{"num_key_value_heads": 1, "intermediate_size": 256, "hidden_act": "gelu", "positions": "rope", "rope_theta": 10000.0, "init_std_qkv": 0.0709, "dataset": "wikipedia_en"}
Each number is 50 + 15 x the weight over its row's rms, rounded and kept within 0 to 99. Layers, rows and columns count from 0. The size before them is the row's rms in percent of the matrix's.

# q: layer 5 attention query, 64x64, rms 0.0695, rows 0-63, columns 0-63
# k: layer 5 attention key, 32x64, rms 0.0711, rows 0-31, columns 0-63
# v: layer 5 attention value, 32x64, rms 0.0713, rows 0-2, columns 0-63
# o: layer 5 attention output (transposed), 64x64, rms 0.0882, rows 0-2,32-34, columns 0-63
q0 057:58 46 70 48 31 55 54 49 44 52 74 46 67 54 67 57 43 90 63 85 43 71 47 84 71 39 57 51 69 38 46 28 49 70 38 59 48 35 62 64 78 54 32 58 45 53 22 63 72 53 38 44 39 64 53 53 46 31 40 68 39 70 37 44
q32 092:45 46 67 45 42 24 62 25 72 43 54 55 50 77 56 73 33 53 74 56 60 54 54 40 63 57 42 51 42 52 37 39 48 58 28 60 46 82 55 23 43 60 53 58 29 55 10 69 59 40 60 10 57 44 51 79 50 42 52 56 36 30 51 38
k0 105:45 41 28 62 44 48 40 40 35 46 64 56 46 78 24 73 38 82 34 51 60 73 44 85 57 70 40 63 51 56 61 47 37 17 55 64 41 60 47 41 67 59 57 52 47 49 57 66 85 36 65 70 52 38 66 65 47 71 37 68 71 51 49 54
q1 062:39 59 46 59 39 42 57 38 27 48 58 20 40 66 38 49 56 18 48 59 59 28 77 52 46 42 44 63 73 35 49 49 30 51 44 24 61 73 81 35 48 67 54 46 53 50 76 29 47 57 71 82 50 45 41 45 40 58 49 14 36 64 29 52
q33 102:43 77 66 60 43 62 22 56 49 41 17 55 70 43 78 68 35 57 25 38 33 40 49 24 41 21 51 49 66 45 48 61 42 61 29 47 73 69 60 38 55 69 60 40 70 39 53 52 24 63 44 56 60 71 45 31 38 39 67 51 36 62 32 36
k1 097:56 45 75 54 59 69 35 70 47 49 55 74 52 60 40 53 68 32 56 57 57 56 31 69 53 67 62 35 58 54 48 44 73 30 37 79 65 37 37 14 45 39 69 61 73 77 36 67 74 37 80 30 42 51 62 45 46 54 51 42 73 65 56 62
q2 058:42 35 39 37 32 46 66 30 70 37 49 48 37 43 65 50 52 56 50 09 48 62 72 12 47 48 49 36 39 61 35 61 48 55 35 42 35 72 33 48 56 68 58 43 53 14 51 48 44 46 55 21 83 51 51 66 25 47 63 39 38 30 64 37
q34 090:51 43 31 58 54 63 50 73 57 63 67 69 71 60 38 35 76 35 64 51 62 80 41 69 56 67 50 59 20 66 67 66 91 21 75 25 58 49 39 57 56 62 58 44 67 60 49 56 50 47 43 37 62 67 43 48 68 38 54 68 50 60 34 64
k2 062:71 54 55 61 54 30 65 44 58 50 23 57 34 44 47 55 52 58 24 35 60 59 36 50 59 15 60 28 34 48 53 48 11 67 84 32 42 62 36 44 62 38 61 36 49 57 32 35 33 67 63 49 56 64 30 37 57 64 35 50 73 66 28 35
q3 066:51 21 60 73 19 43 46 65 61 72 44 52 51 45 61 44 58 30 69 49 34 41 58 27 32 47 41 77 68 55 50 65 21 67 38 58 46 81 42 62 35 67 57 47 54 33 67 56 43 57 69 76 29 75 49 53 35 57 42 41 22 64 53 56
q35 090:24 60 62 42 23 47 37 69 25 76 52 45 68 00 65 48 56 36 57 55 47 61 67 39 35 41 33 56 34 53 46 71 45 56 40 64 59 63 70 57 25 48 58 63 61 31 47 54 47 57 47 52 40 81 74 52 38 47 44 53 50 44 28 41
k3 084:39 51 60 52 44 62 54 73 69 62 61 41 76 49 55 40 86 24 53 56 45 20 62 41 62 36 14 23 28 56 42 38 60 33 62 46 53 39 52 44 55 31 57 52 54 52 35 42 44 43 68 58 49 72 52 58 70 51 67 19 50 75 26 66
q4 065:51 58 59 42 55 46 52 63 52 55 55 30 70 70 60 48 37 36 59 42 44 52 49 36 37 22 36 67 59 42 43 28 55 41 67 42 52 36 38 12 52 69 54 37 44 36 59 59 10 72 60 78 44 77 62 49 56 36 30 57 11 58 69 57
q36 091:27 71 81 60 50 68 51 70 48 29 50 57 49 37 58 34 64 43 44 71 32 23 48 43 15 41 60 36 74 50 35 45 54 42 40 63 71 52 49 42 52 33 65 56 42 43 37 60 43 66 55 34 33 77 75 19 69 55 50 30 51 70 34 50
k4 083:39 19 67 48 46 63 47 50 65 52 25 43 73 22 47 44 64 51 59 69 41 26 38 47 41 43 47 61 63 36 67 57 81 60 52 62 45 70 51 49 53 22 65 54 44 57 41 60 38 49 63 51 30 68 81 76 69 38 22 47 74 31 39 35
q5 082:42 26 72 24 58 44 60 53 63 33 47 54 57 32 40 15 45 59 15 62 65 25 45 67 41 47 68 43 50 65 66 66 37 66 41 54 67 39 55 56 48 31 48 58 21 51 37 21 30 75 31 55 26 63 48 59 50 42 56 44 61 70 50 37
q37 102:40 37 66 46 68 53 52 58 53 55 27 67 38 27 31 44 40 72 48 56 57 24 49 57 46 56 50 48 41 47 53 64 39 73 29 85 38 51 32 54 11 21 47 61 35 63 25 52 55 76 42 39 24 74 68 54 41 56 37 39 71 50 38 46
k5 113:28 54 57 23 38 72 53 90 54 48 45 50 58 35 49 26 74 57 51 58 35 54 47 41 68 51 33 45 53 72 63 32 69 53 65 54 50 47 79 41 68 42 74 73 54 37 48 46 29 84 43 63 53 72 59 58 72 25 48 36 53 60 40 39
q6 118:48 65 60 36 38 60 40 58 27 65 31 62 64 21 65 44 18 51 78 37 35 36 34 37 54 33 46 45 56 39 38 39 60 47 38 59 68 63 37 46 41 26 56 68 63 55 24 34 37 82 58 54 21 74 60 28 65 52 47 41 29 58 53 52
q38 106:37 65 40 31 42 75 34 21 25 52 25 46 82 18 65 62 56 39 56 51 58 47 33 39 49 28 37 39 55 79 76 48 62 53 61 43 48 58 55 53 30 47 48 54 63 37 46 43 55 68 45 69 36 78 43 40 49 32 38 34 42 33 55 80
k6 107:55 29 46 35 34 37 48 51 53 02 53 23 51 29 41 69 55 69 34 26 71 75 47 59 32 56 44 71 43 66 75 32 52 65 58 45 54 51 70 51 42 65 54 63 66 21 47 55 59 59 56 56 39 69 58 43 61 52 61 56 46 52 81 72
q7 110:26 65 51 65 51 44 53 74 64 49 61 45 32 65 33 74 48 69 59 42 69 52 50 79 48 55 37 44 53 62 41 66 72 60 28 43 74 76 47 49 39 50 44 56 40 67 92 36 54 83 25 53 35 67 40 29 50 34 42 61 54 60 64 55
q39 082:46 55 87 28 64 52 38 39 36 59 42 32 63 36 48 63 39 74 56 56 61 40 34 71 36 32 53 35 48 31 58 42 61 71 35 56 66 79 44 39 35 31 78 54 14 52 62 50 42 44 49 56 44 53 49 34 42 55 49 36 26 62 36 13
k7 095:47 42 26 55 37 26 48 59 45 48 39 46 16 34 36 71 55 69 45 00 43 55 52 57 56 69 46 34 60 52 62 42 44 36 57 24 55 48 54 52 57 44 48 34 58 72 52 77 59 33 21 53 59 37 30 41 49 47 57 44 32 29 30 56
q8 105:41 47 26 58 53 53 29 41 33 60 52 45 62 74 44 42 42 43 19 63 66 70 52 55 44 66 42 40 62 61 33 51 48 58 53 29 47 16 70 45 28 49 57 35 64 28 66 46 66 26 49 78 63 62 19 76 32 61 53 65 54 60 31 72
q40 091:57 57 51 78 64 24 49 55 58 38 53 64 36 94 41 45 46 53 39 39 72 70 41 18 70 67 50 62 49 57 70 62 42 89 31 55 42 44 57 41 54 49 62 26 44 30 47 48 62 40 51 43 47 56 49 49 73 37 31 65 56 73 74 60
k8 111:52 46 63 62 49 59 59 32 45 60 42 49 29 62 45 50 13 68 56 54 59 36 87 60 76 53 79 66 60 50 48 65 39 61 48 56 49 37 45 71 57 37 47 19 51 26 56 48 36 67 29 61 60 23 25 25 26 46 33 51 35 56 58 53
q9 115:16 17 40 13 22 52 45 50 59 48 54 49 47 57 59 64 86 53 59 48 21 54 29 32 56 51 26 54 24 57 67 41 39 29 23 52 43 48 63 34 32 63 51 60 57 65 47 40 53 48 44 47 54 51 45 62 67 26 70 42 68 44 56 47
q41 092:15 27 62 60 59 52 46 69 47 59 54 43 51 24 53 50 45 44 65 46 31 32 48 43 40 53 53 48 80 62 61 16 38 40 76 51 64 48 67 49 25 42 68 68 44 38 61 30 46 36 72 53 23 44 54 20 64 33 49 25 52 53 39 28
k9 101:43 37 47 24 42 92 39 18 29 47 76 24 46 41 64 29 48 50 58 49 53 41 55 63 54 41 40 61 55 49 33 58 64 81 59 58 55 41 66 36 34 43 44 56 26 75 52 63 42 62 58 75 42 76 47 65 44 56 37 32 55 76 60 47
q10 100:43 30 65 49 70 73 59 72 57 45 73 47 69 35 81 16 44 50 53 58 63 75 41 39 49 42 48 25 65 48 68 49 54 31 29 62 69 61 40 61 36 43 34 60 54 42 16 57 59 57 43 61 55 65 68 36 34 49 63 40 21 71 40 39
q42 093:59 40 60 82 55 46 55 56 35 63 46 64 55 47 57 54 37 54 77 51 59 70 44 75 75 54 69 29 70 48 41 61 61 57 43 39 54 21 21 54 49 44 38 48 51 18 26 60 68 28 45 52 60 65 95 29 34 39 37 43 46 54 51 41
k10 090:90 53 35 58 66 62 66 64 57 46 44 40 53 49 53 55 47 55 69 51 66 04 48 35 26 46 63 38 66 54 69 63 60 39 72 48 28 57 72 45 44 45 74 67 36 60 46 43 40 38 48 35 40 60 29 65 72 62 32 29 43 59 24 59
q11 148:53 42 55 49 15 57 65 47 41 56 37 74 38 71 60 43 50 21 43 42 18 34 35 55 58 57 35 36 49 22 70 51 58 49 75 22 39 49 65 41 54 24 50 61 61 69 16 38 48 66 53 50 47 45 63 54 53 42 75 47 70 43 29 32
q43 085:50 26 38 60 54 50 84 21 55 54 39 67 24 56 50 43 53 34 33 51 29 76 68 57 48 59 56 38 78 42 45 41 55 29 52 48 40 30 43 55 55 48 61 32 46 36 11 83 33 46 53 38 46 59 37 77 65 42 71 36 45 47 63 38
k11 122:85 42 45 56 66 48 37 68 51 44 65 59 49 60 44 61 47 23 44 69 49 70 66 83 58 43 77 63 51 22 59 61 69 58 48 53 29 39 50 23 75 60 35 78 65 60 38 51 71 59 22 52 44 62 65 41 60 22 45 52 62 56 45 46
q12 112:44 35 46 66 56 60 71 46 51 31 40 33 63 22 79 71 42 51 50 44 50 65 58 15 42 47 54 45 53 60 55 62 63 52 50 46 58 77 13 24 66 70 63 41 53 66 57 49 66 51 77 50 42 55 79 65 28 48 48 74 25 58 67 51
q44 104:36 61 60 59 44 62 67 46 29 51 46 48 58 51 35 41 42 56 66 52 42 67 36 22 57 57 71 65 49 36 40 79 42 48 30 28 50 61 32 43 59 91 51 31 54 45 64 48 40 28 80 49 63 56 61 35 28 79 43 59 45 70 50 85
k12 104:39 52 37 48 81 60 38 61 93 27 41 38 44 36 47 34 39 55 30 38 64 36 53 36 31 64 40 46 41 38 64 46 46 60 60 50 51 53 72 60 43 56 45 57 22 55 52 26 09 63 36 56 49 54 44 76 58 56 43 19 67 56 32 31
q13 120:48 31 36 36 40 78 32 19 48 39 67 58 34 42 38 44 69 50 44 35 38 45 36 30 54 73 70 58 42 26 53 69 61 27 69 61 40 44 49 43 52 57 60 56 42 47 49 55 84 69 53 49 63 21 65 34 55 36 81 72 29 39 51 64
q45 102:24 49 61 20 55 58 36 16 46 55 88 51 42 57 40 52 97 61 63 60 36 70 30 27 55 51 51 58 34 58 51 63 38 80 41 45 50 47 59 29 24 43 59 60 59 43 69 40 67 50 70 47 54 47 56 31 53 48 45 61 61 59 67 50
k13 115:44 55 67 50 52 60 43 48 37 44 58 74 41 81 40 41 58 73 25 26 31 57 75 56 43 62 47 56 47 23 42 64 28 59 68 44 36 70 45 52 49 37 37 57 07 27 48 21 57 47 36 68 45 65 32 59 44 34 53 74 45 63 66 47
q14 097:53 48 51 70 41 32 53 57 32 43 66 71 49 46 52 51 59 59 44 30 30 36 70 63 47 56 56 47 64 42 68 60 20 39 21 56 45 59 58 50 54 52 39 60 41 43 96 52 28 54 47 45 34 46 23 54 58 47 58 62 98 27 74 44
q46 104:30 59 83 47 67 21 78 05 70 51 65 46 25 57 54 48 40 69 34 56 59 59 41 62 78 35 57 52 42 51 47 67 35 63 70 76 50 38 40 26 37 46 50 44 65 56 56 74 42 62 42 45 46 62 60 75 54 46 56 59 50 65 47 59
k14 116:46 35 69 38 36 52 52 73 31 40 50 36 56 29 65 44 60 51 40 51 49 24 78 38 35 49 44 49 43 35 67 91 59 52 47 54 65 49 55 39 41 64 51 42 43 34 07 56 39 58 26 72 31 40 64 34 55 45 86 44 62 49 37 34
q15 101:44 70 49 38 46 41 29 48 59 46 49 51 45 50 48 61 46 63 34 61 36 38 77 18 47 55 60 49 75 57 68 67 38 26 42 38 60 70 28 63 52 42 40 40 22 52 60 54 40 45 30 54 55 29 42 47 28 50 77 61 62 09 58 13
q47 110:61 41 46 44 49 39 47 39 69 52 78 74 41 45 37 49 65 36 18 66 39 51 63 33 67 58 52 21 39 74 45 43 59 48 22 18 50 56 54 21 75 46 51 63 57 47 69 53 61 52 36 56 45 29 56 44 35 23 57 60 67 50 81 33
k15 109:36 53 57 17 34 46 41 43 45 46 46 16 54 61 48 43 83 72 51 52 37 52 76 48 63 30 11 34 56 62 68 68 54 53 59 50 33 52 49 83 30 46 65 44 36 61 39 47 43 59 47 49 48 49 56 67 64 38 74 65 65 28 41 74
q16 060:55 47 63 65 54 41 35 38 26 28 50 33 37 39 39 45 52 18 53 24 57 15 48 42 33 39 49 63 68 57 41 35 43 44 49 45 32 68 59 21 53 60 52 56 50 32 72 36 31 55 70 99 59 54 43 58 61 48 36 33 37 65 57 50
q48 114:71 52 50 60 37 69 41 68 52 62 51 25 69 26 61 46 88 33 63 36 39 30 22 30 47 38 74 41 57 59 37 54 56 77 70 47 66 38 55 46 56 55 65 46 49 39 63 58 29 47 43 55 71 62 25 22 49 36 48 74 35 48 32 44
k16 085:35 55 67 51 71 49 59 61 63 68 59 59 66 55 51 57 56 51 68 67 58 77 30 34 51 50 56 54 33 71 42 80 80 36 76 63 59 43 50 26 41 47 67 46 47 87 26 60 49 69 60 29 43 56 61 55 46 50 40 25 52 55 70 82
q17 065:49 66 46 51 58 42 29 50 44 28 27 34 20 40 32 63 70 31 45 27 63 10 46 30 45 46 51 66 42 71 41 62 34 55 59 32 38 64 59 39 31 51 56 28 48 45 57 43 34 33 78 89 59 62 61 61 54 65 56 46 46 39 66 54
q49 111:61 36 39 48 52 84 26 65 58 23 52 56 42 45 18 16 87 61 46 30 47 39 76 44 43 57 74 47 34 48 54 67 39 71 68 48 47 47 40 55 56 53 51 46 59 39 89 47 36 59 50 54 41 48 34 43 72 54 53 43 65 73 58 48
k17 097:46 72 73 53 47 35 68 55 42 62 36 78 65 29 61 42 52 41 47 53 20 22 65 17 50 21 65 43 47 61 38 54 58 56 42 47 56 50 40 69 54 54 26 58 67 75 38 32 57 63 37 23 49 61 37 31 52 23 66 33 48 28 50 46
q18 070:48 24 34 35 44 41 50 46 66 56 69 64 51 29 50 46 35 67 57 61 38 69 49 45 77 69 47 33 34 67 59 45 63 53 38 59 59 48 52 74 69 12 39 56 40 49 36 67 75 44 52 29 45 06 55 48 36 44 79 56 67 39 46 31
q50 118:53 31 40 52 65 16 74 53 81 42 62 69 42 60 29 52 37 40 66 55 41 68 61 64 62 66 47 58 35 53 42 44 53 37 62 50 51 31 33 80 65 36 41 41 22 70 50 74 64 40 40 47 41 27 69 69 48 54 79 78 53 40 60 49
k18 092:57 48 63 59 39 50 43 23 48 33 70 81 43 59 57 81 33 67 33 33 64 53 55 74 48 67 29 39 52 38 51 27 41 55 38 51 40 63 31 51 59 38 32 66 55 31 53 59 76 40 36 39 59 30 24 61 25 60 51 80 33 41 62 36
q19 071:46 65 34 47 50 48 71 26 42 60 46 28 54 47 60 88 66 44 58 35 57 59 61 40 73 51 50 49 24 41 57 70 42 36 47 19 52 46 64 39 66 76 52 48 50 37 41 45 59 62 65 60 85 18 67 40 49 64 86 56 42 37 39 58
q51 090:49 43 48 51 44 64 56 60 25 47 78 22 62 43 32 59 80 64 68 57 57 61 47 99 51 47 57 57 19 59 45 60 35 49 34 30 38 41 49 66 49 74 57 42 57 50 67 59 57 39 26 44 71 60 44 58 55 63 58 87 37 56 42 56
k19 088:56 39 70 48 33 28 65 35 69 63 44 77 34 50 77 64 60 74 58 36 45 40 60 39 49 50 17 55 56 39 44 57 44 61 32 57 23 68 35 69 49 30 28 64 25 27 65 41 62 43 33 59 33 44 29 62 43 52 45 68 57 70 41 27
q20 086:27 65 60 28 76 58 43 28 17 36 38 34 34 46 31 59 56 66 13 61 77 43 45 61 67 42 84 53 44 49 41 73 33 67 61 33 75 46 69 39 47 54 50 49 51 40 50 37 35 66 41 50 60 44 44 63 71 51 53 53 71 34 48 43
q52 106:66 54 68 44 98 55 59 47 55 39 56 35 42 66 51 56 56 68 48 41 64 50 49 79 62 37 78 55 32 48 24 40 56 53 55 56 41 50 47 34 51 58 45 35 61 56 65 90 66 47 34 70 75 61 27 62 72 37 51 63 22 59 52 44
k20 097:31 41 72 38 18 47 55 32 38 81 50 54 83 61 77 48 43 61 45 59 58 48 41 47 27 61 50 36 62 43 60 49 67 57 45 68 62 34 47 48 52 46 72 37 44 55 51 73 22 80 39 50 58 33 32 32 23 71 56 78 45 61 54 54
q21 084:49 54 58 66 65 53 37 37 31 65 36 62 32 51 21 50 64 51 55 65 64 29 47 41 60 37 75 77 75 39 30 59 34 59 73 64 47 50 42 22 36 69 82 49 76 46 52 32 66 61 49 60 40 57 39 73 55 60 26 41 67 29 42 56
q53 098:57 66 38 68 43 60 22 40 42 54 50 60 76 20 96 57 54 53 68 41 57 36 52 53 46 25 56 43 61 46 63 56 57 47 32 62 42 49 63 58 20 67 46 49 63 52 71 28 63 32 23 60 33 57 23 61 44 48 43 53 85 48 48 43
k21 098:45 54 23 59 57 54 81 18 74 62 35 36 48 59 44 38 60 36 61 63 55 41 52 25 60 47 33 35 55 51 24 75 33 27 40 55 37 62 42 69 41 37 33 48 57 47 44 29 44 10 62 53 61 45 64 49 38 33 41 24 63 70 41 41
q22 101:64 47 80 63 58 48 24 60 39 60 49 64 46 81 57 38 37 34 50 40 43 65 40 31 60 40 62 49 55 23 36 57 45 65 28 82 42 57 39 38 39 46 39 67 57 49 48 78 58 47 50 29 29 60 25 48 69 35 29 69 38 77 48 74
q54 089:73 27 58 66 63 42 63 40 66 58 50 51 41 41 45 52 37 66 75 38 53 33 39 46 49 45 54 61 57 33 60 55 26 78 11 67 43 67 15 67 38 34 51 68 33 67 44 68 40 61 52 50 26 56 53 41 51 60 41 77 45 76 74 47
k22 088:47 56 65 67 40 32 35 50 53 59 38 81 55 31 49 68 47 51 69 56 41 47 57 84 47 54 45 28 30 53 54 70 19 37 70 57 24 61 45 61 18 39 55 36 45 55 40 65 51 42 12 36 45 28 57 48 34 56 47 60 32 45 48 22
q23 139:59 50 45 71 48 36 39 65 52 52 55 39 45 77 62 70 50 42 50 48 46 94 58 45 52 50 41 81 43 39 51 59 60 49 63 33 43 50 30 48 60 39 36 47 53 46 70 80 81 45 61 53 53 23 63 37 13 47 30 75 38 54 75 64
q55 132:56 42 42 50 70 31 44 45 52 39 63 62 51 80 44 63 57 42 53 77 57 77 37 58 61 60 69 65 49 43 31 68 75 41 34 47 48 43 37 43 77 53 61 44 63 54 54 64 67 31 64 40 64 25 43 48 29 52 33 76 62 50 62 98
k23 092:44 69 35 46 77 41 51 34 62 54 65 35 49 51 58 96 34 70 48 34 78 61 52 47 71 50 36 76 44 48 50 50 45 52 69 53 56 54 15 32 51 71 37 36 61 46 52 42 58 32 49 45 49 00 36 51 42 56 49 67 51 55 44 56
q24 107:61 42 47 22 39 65 65 14 53 46 51 71 62 33 77 42 37 79 58 43 43 76 29 45 55 54 50 29 60 44 45 52 47 31 40 58 60 49 57 54 54 49 41 42 64 43 20 47 58 54 64 22 44 48 52 39 13 56 60 72 59 22 56 22
q56 100:46 45 71 47 27 82 33 73 65 53 66 52 50 76 57 67 60 77 16 57 41 84 39 53 65 51 51 69 36 73 56 43 48 62 33 31 49 36 55 75 64 50 26 50 38 49 35 57 55 49 42 35 58 27 27 66 52 51 48 68 57 59 45 37
k24 092:40 30 42 46 29 52 63 58 34 42 51 50 71 29 11 51 69 62 35 50 44 48 49 43 64 79 40 62 85 67 32 68 41 52 48 50 41 58 73 29 65 24 70 35 41 55 32 59 45 68 52 57 71 87 49 44 36 44 60 42 45 56 37 59
q25 110:44 55 41 08 46 79 60 34 68 58 41 58 30 35 48 72 43 42 21 26 55 49 41 25 22 38 40 30 26 35 63 42 50 40 52 57 43 26 39 50 30 48 54 38 48 63 45 65 69 78 50 48 55 41 71 73 56 50 49 29 50 39 51 39
q57 112:44 67 50 30 73 33 59 43 64 52 49 66 64 33 49 47 51 50 54 51 64 54 64 52 51 67 17 30 58 26 58 77 67 43 51 62 44 20 70 78 43 40 34 63 49 41 19 31 50 43 48 70 27 43 56 63 17 67 46 71 50 31 46 50
k25 111:48 61 61 51 40 68 37 64 61 63 36 73 55 61 24 75 48 58 39 43 80 73 39 62 72 45 38 59 26 35 36 52 58 57 58 44 70 63 53 36 43 45 61 62 54 63 40 37 76 19 30 11 51 29 54 29 56 49 61 47 51 73 63 37
q26 121:28 62 68 50 72 53 30 53 43 69 26 53 45 48 63 55 34 77 76 48 59 58 58 35 63 62 76 60 48 25 68 60 58 56 20 37 56 27 31 39 50 49 52 44 11 71 55 42 53 72 54 62 38 36 61 47 26 68 50 62 46 64 57 68
q58 099:18 72 38 64 79 58 50 58 51 39 37 62 39 47 56 72 51 42 67 51 75 36 43 21 61 51 51 59 27 49 59 34 33 44 55 54 67 53 23 32 54 45 52 30 56 78 23 26 55 34 44 49 38 32 74 49 69 45 69 53 69 73 50 44
k26 107:65 42 26 31 73 68 80 42 65 68 29 77 52 40 51 67 50 39 37 60 49 52 61 47 41 32 40 43 29 19 63 32 49 37 62 44 51 49 49 57 44 12 61 65 33 64 48 44 39 49 63 50 72 25 71 36 35 55 59 58 59 47 24 69
q27 127:48 82 47 36 37 37 15 60 52 57 61 59 38 58 41 69 53 63 86 53 73 45 66 48 38 46 54 78 49 70 40 68 53 51 45 26 78 46 66 57 42 63 43 54 18 50 63 36 26 38 48 67 50 33 53 25 54 64 42 40 53 40 35 29
q59 097:80 60 13 53 40 50 66 28 46 34 42 45 66 48 63 53 31 65 48 33 34 39 25 49 45 79 61 44 48 44 42 36 47 53 50 47 36 51 34 38 47 20 35 39 44 38 16 62 47 46 58 56 53 13 52 18 19 64 54 38 45 44 45 47
k27 104:53 39 36 17 68 29 79 52 73 55 66 34 49 47 57 35 67 57 60 38 58 58 38 44 64 16 27 46 43 70 56 69 70 41 52 42 53 34 69 38 27 30 28 40 59 35 50 53 40 44 61 27 53 39 57 49 33 36 62 58 17 57 69 57
q28 109:48 58 31 52 50 61 43 91 31 43 53 62 44 55 42 51 55 46 37 54 85 55 59 42 48 45 63 51 64 70 32 71 61 66 62 38 38 55 16 38 41 32 53 33 55 65 50 52 53 31 62 76 72 45 51 56 60 66 53 53 20 78 52 88
q60 094:55 34 49 60 49 53 41 57 32 74 36 48 70 47 48 80 64 38 61 57 76 62 34 78 28 52 55 60 90 44 58 75 68 51 64 41 43 51 33 40 57 60 58 73 51 37 30 72 55 30 69 59 52 43 31 61 43 57 55 56 28 19 46 67
k28 110:67 72 47 54 48 57 58 48 66 56 63 29 44 52 48 13 34 24 45 49 60 44 34 13 52 35 44 39 46 56 67 34 54 62 52 36 74 61 56 43 52 69 52 60 34 45 43 48 51 74 59 11 37 85 36 45 58 60 67 38 52 44 19 39
q29 118:66 53 65 53 34 41 50 28 61 51 72 65 21 34 33 37 55 70 45 69 54 25 29 79 43 68 57 35 54 42 49 54 63 61 58 46 22 44 34 57 27 58 42 69 27 56 44 81 45 73 67 68 51 58 50 44 32 45 49 74 31 55 74 42
q61 093:68 42 56 49 56 36 31 75 31 56 40 46 52 58 53 31 28 04 48 79 42 53 72 24 51 46 37 42 56 55 69 56 52 92 58 45 56 53 42 44 44 43 29 70 31 78 38 63 79 43 55 47 59 40 42 47 55 34 40 32 58 44 50 53
k29 106:47 44 67 36 82 50 71 38 36 59 45 44 71 51 43 58 57 34 21 57 52 39 59 37 59 44 65 59 40 66 68 18 53 65 63 62 40 26 48 62 63 54 43 30 33 56 27 85 15 43 45 52 39 83 36 54 71 57 46 59 37 53 51 53
q30 115:44 30 59 41 44 44 35 57 55 56 49 74 51 55 51 36 52 49 40 40 41 83 66 83 53 72 38 31 76 22 58 45 56 70 43 60 19 46 50 55 59 37 46 62 43 58 38 70 39 40 24 20 44 53 50 75 57 15 63 69 43 61 38 45
q62 091:53 60 33 47 27 46 56 52 56 72 23 36 47 52 68 46 57 32 71 37 42 57 39 51 46 49 47 26 78 34 47 41 72 66 47 46 92 43 39 83 42 50 53 50 38 38 44 30 58 72 21 75 60 56 46 77 41 48 73 30 49 44 52 40
k30 107:65 59 45 87 38 52 58 56 46 69 59 49 42 67 38 56 43 40 37 46 61 43 44 84 47 61 54 41 31 73 24 44 23 27 41 35 53 42 62 20 51 88 67 62 65 46 30 42 39 33 63 62 37 56 54 41 51 30 52 62 42 72 44 71
q31 117:49 31 32 54 48 61 60 31 55 29 47 29 42 30 23 30 44 17 41 19 39 58 41 46 63 62 41 25 39 32 72 49 79 44 54 41 32 25 42 53 84 48 70 65 68 46 33 46 62 51 68 38 44 49 65 57 42 27 47 50 38 51 61 44
q63 084:29 27 45 51 43 72 39 53 46 23 65 49 63 27 59 43 36 64 49 34 63 55 49 54 22 45 47 69 49 51 64 23 79 39 79 25 43 50 43 51 86 54 29 38 43 53 20 52 55 38 62 66 67 44 38 53 69 50 59 39 57 63 72 64
k31 088:60 27 38 62 55 52 39 45 41 36 65 72 80 46 51 27 37 43 32 27 43 26 50 61 63 62 64 28 60 27 49 13 50 45 35 68 58 32 76 46 56 52 41 69 67 74 80 36 51 36 54 43 54 54 52 39 78 34 69 47 63 46 44 48
v0 093:57 53 58 54 44 59 44 52 38 35 41 30 31 48 24 55 39 35 47 50 60 71 52 58 49 57 71 51 60 67 78 34 13 57 62 72 80 51 50 77 56 65 54 44 65 44 40 33 71 58 35 50 69 56 68 71 30 35 53 41 58 40 30 88
o0 095:69 40 75 83 56 47 22 69 67 61 47 56 48 40 50 35 42 70 53 52 15 39 58 50 78 61 81 53 60 48 61 80 44 54 58 56 35 72 36 54 39 56 59 45 28 59 69 45 25 41 56 21 32 37 45 42 53 56 50 52 60 61 39 27
o32 102:44 48 44 63 51 60 61 38 62 39 46 56 79 44 20 36 66 23 29 50 46 69 27 44 18 38 28 38 73 47 51 27 53 50 53 45 76 34 52 45 46 47 72 39 56 63 37 47 68 58 70 57 56 51 55 48 42 59 53 25 45 26 50 94
v1 113:41 52 17 38 46 62 67 68 39 33 36 80 60 41 46 54 55 46 50 34 14 33 59 49 57 36 39 61 43 62 09 42 58 63 36 59 58 57 51 79 59 52 55 37 33 26 46 45 53 65 65 39 68 54 32 50 37 61 56 74 66 63 20 44
o1 104:50 64 57 59 74 47 43 34 55 75 48 38 41 66 37 55 50 56 66 20 64 39 38 37 27 51 28 48 57 23 29 70 53 34 69 48 74 64 18 44 59 25 44 32 58 57 24 57 36 63 32 53 65 52 74 29 60 41 38 54 44 48 76 56
o33 110:38 63 60 54 48 68 63 55 44 32 64 59 86 26 54 34 59 44 18 71 49 52 62 59 49 48 65 63 41 67 44 26 34 46 63 33 54 35 93 40 51 42 60 43 44 44 73 38 67 60 51 71 59 31 36 43 35 66 56 48 48 75 26 35
v2 114:59 53 69 41 68 52 38 43 86 75 42 43 51 30 51 73 69 39 50 60 63 63 30 68 56 71 49 55 33 34 48 71 44 20 63 38 57 38 60 45 64 71 69 57 29 58 55 40 79 52 60 62 66 69 45 43 23 74 67 35 43 57 33 46
o2 110:72 53 55 44 49 48 72 34 50 60 53 34 54 65 48 33 38 68 35 77 66 69 23 65 36 62 47 56 61 29 93 53 50 46 25 42 43 44 38 56 57 19 61 39 32 23 28 40 50 54 55 47 47 42 32 54 45 79 78 41 43 65 41 44
o34 105:42 27 66 38 49 59 45 59 68 46 37 72 63 62 60 54 69 51 58 62 24 31 58 55 41 41 56 45 30 37 16 50 50 74 80 33 49 55 67 67 23 84 66 36 37 41 34 59 60 42 53 47 48 72 38 76 55 27 41 68 31 43 45 57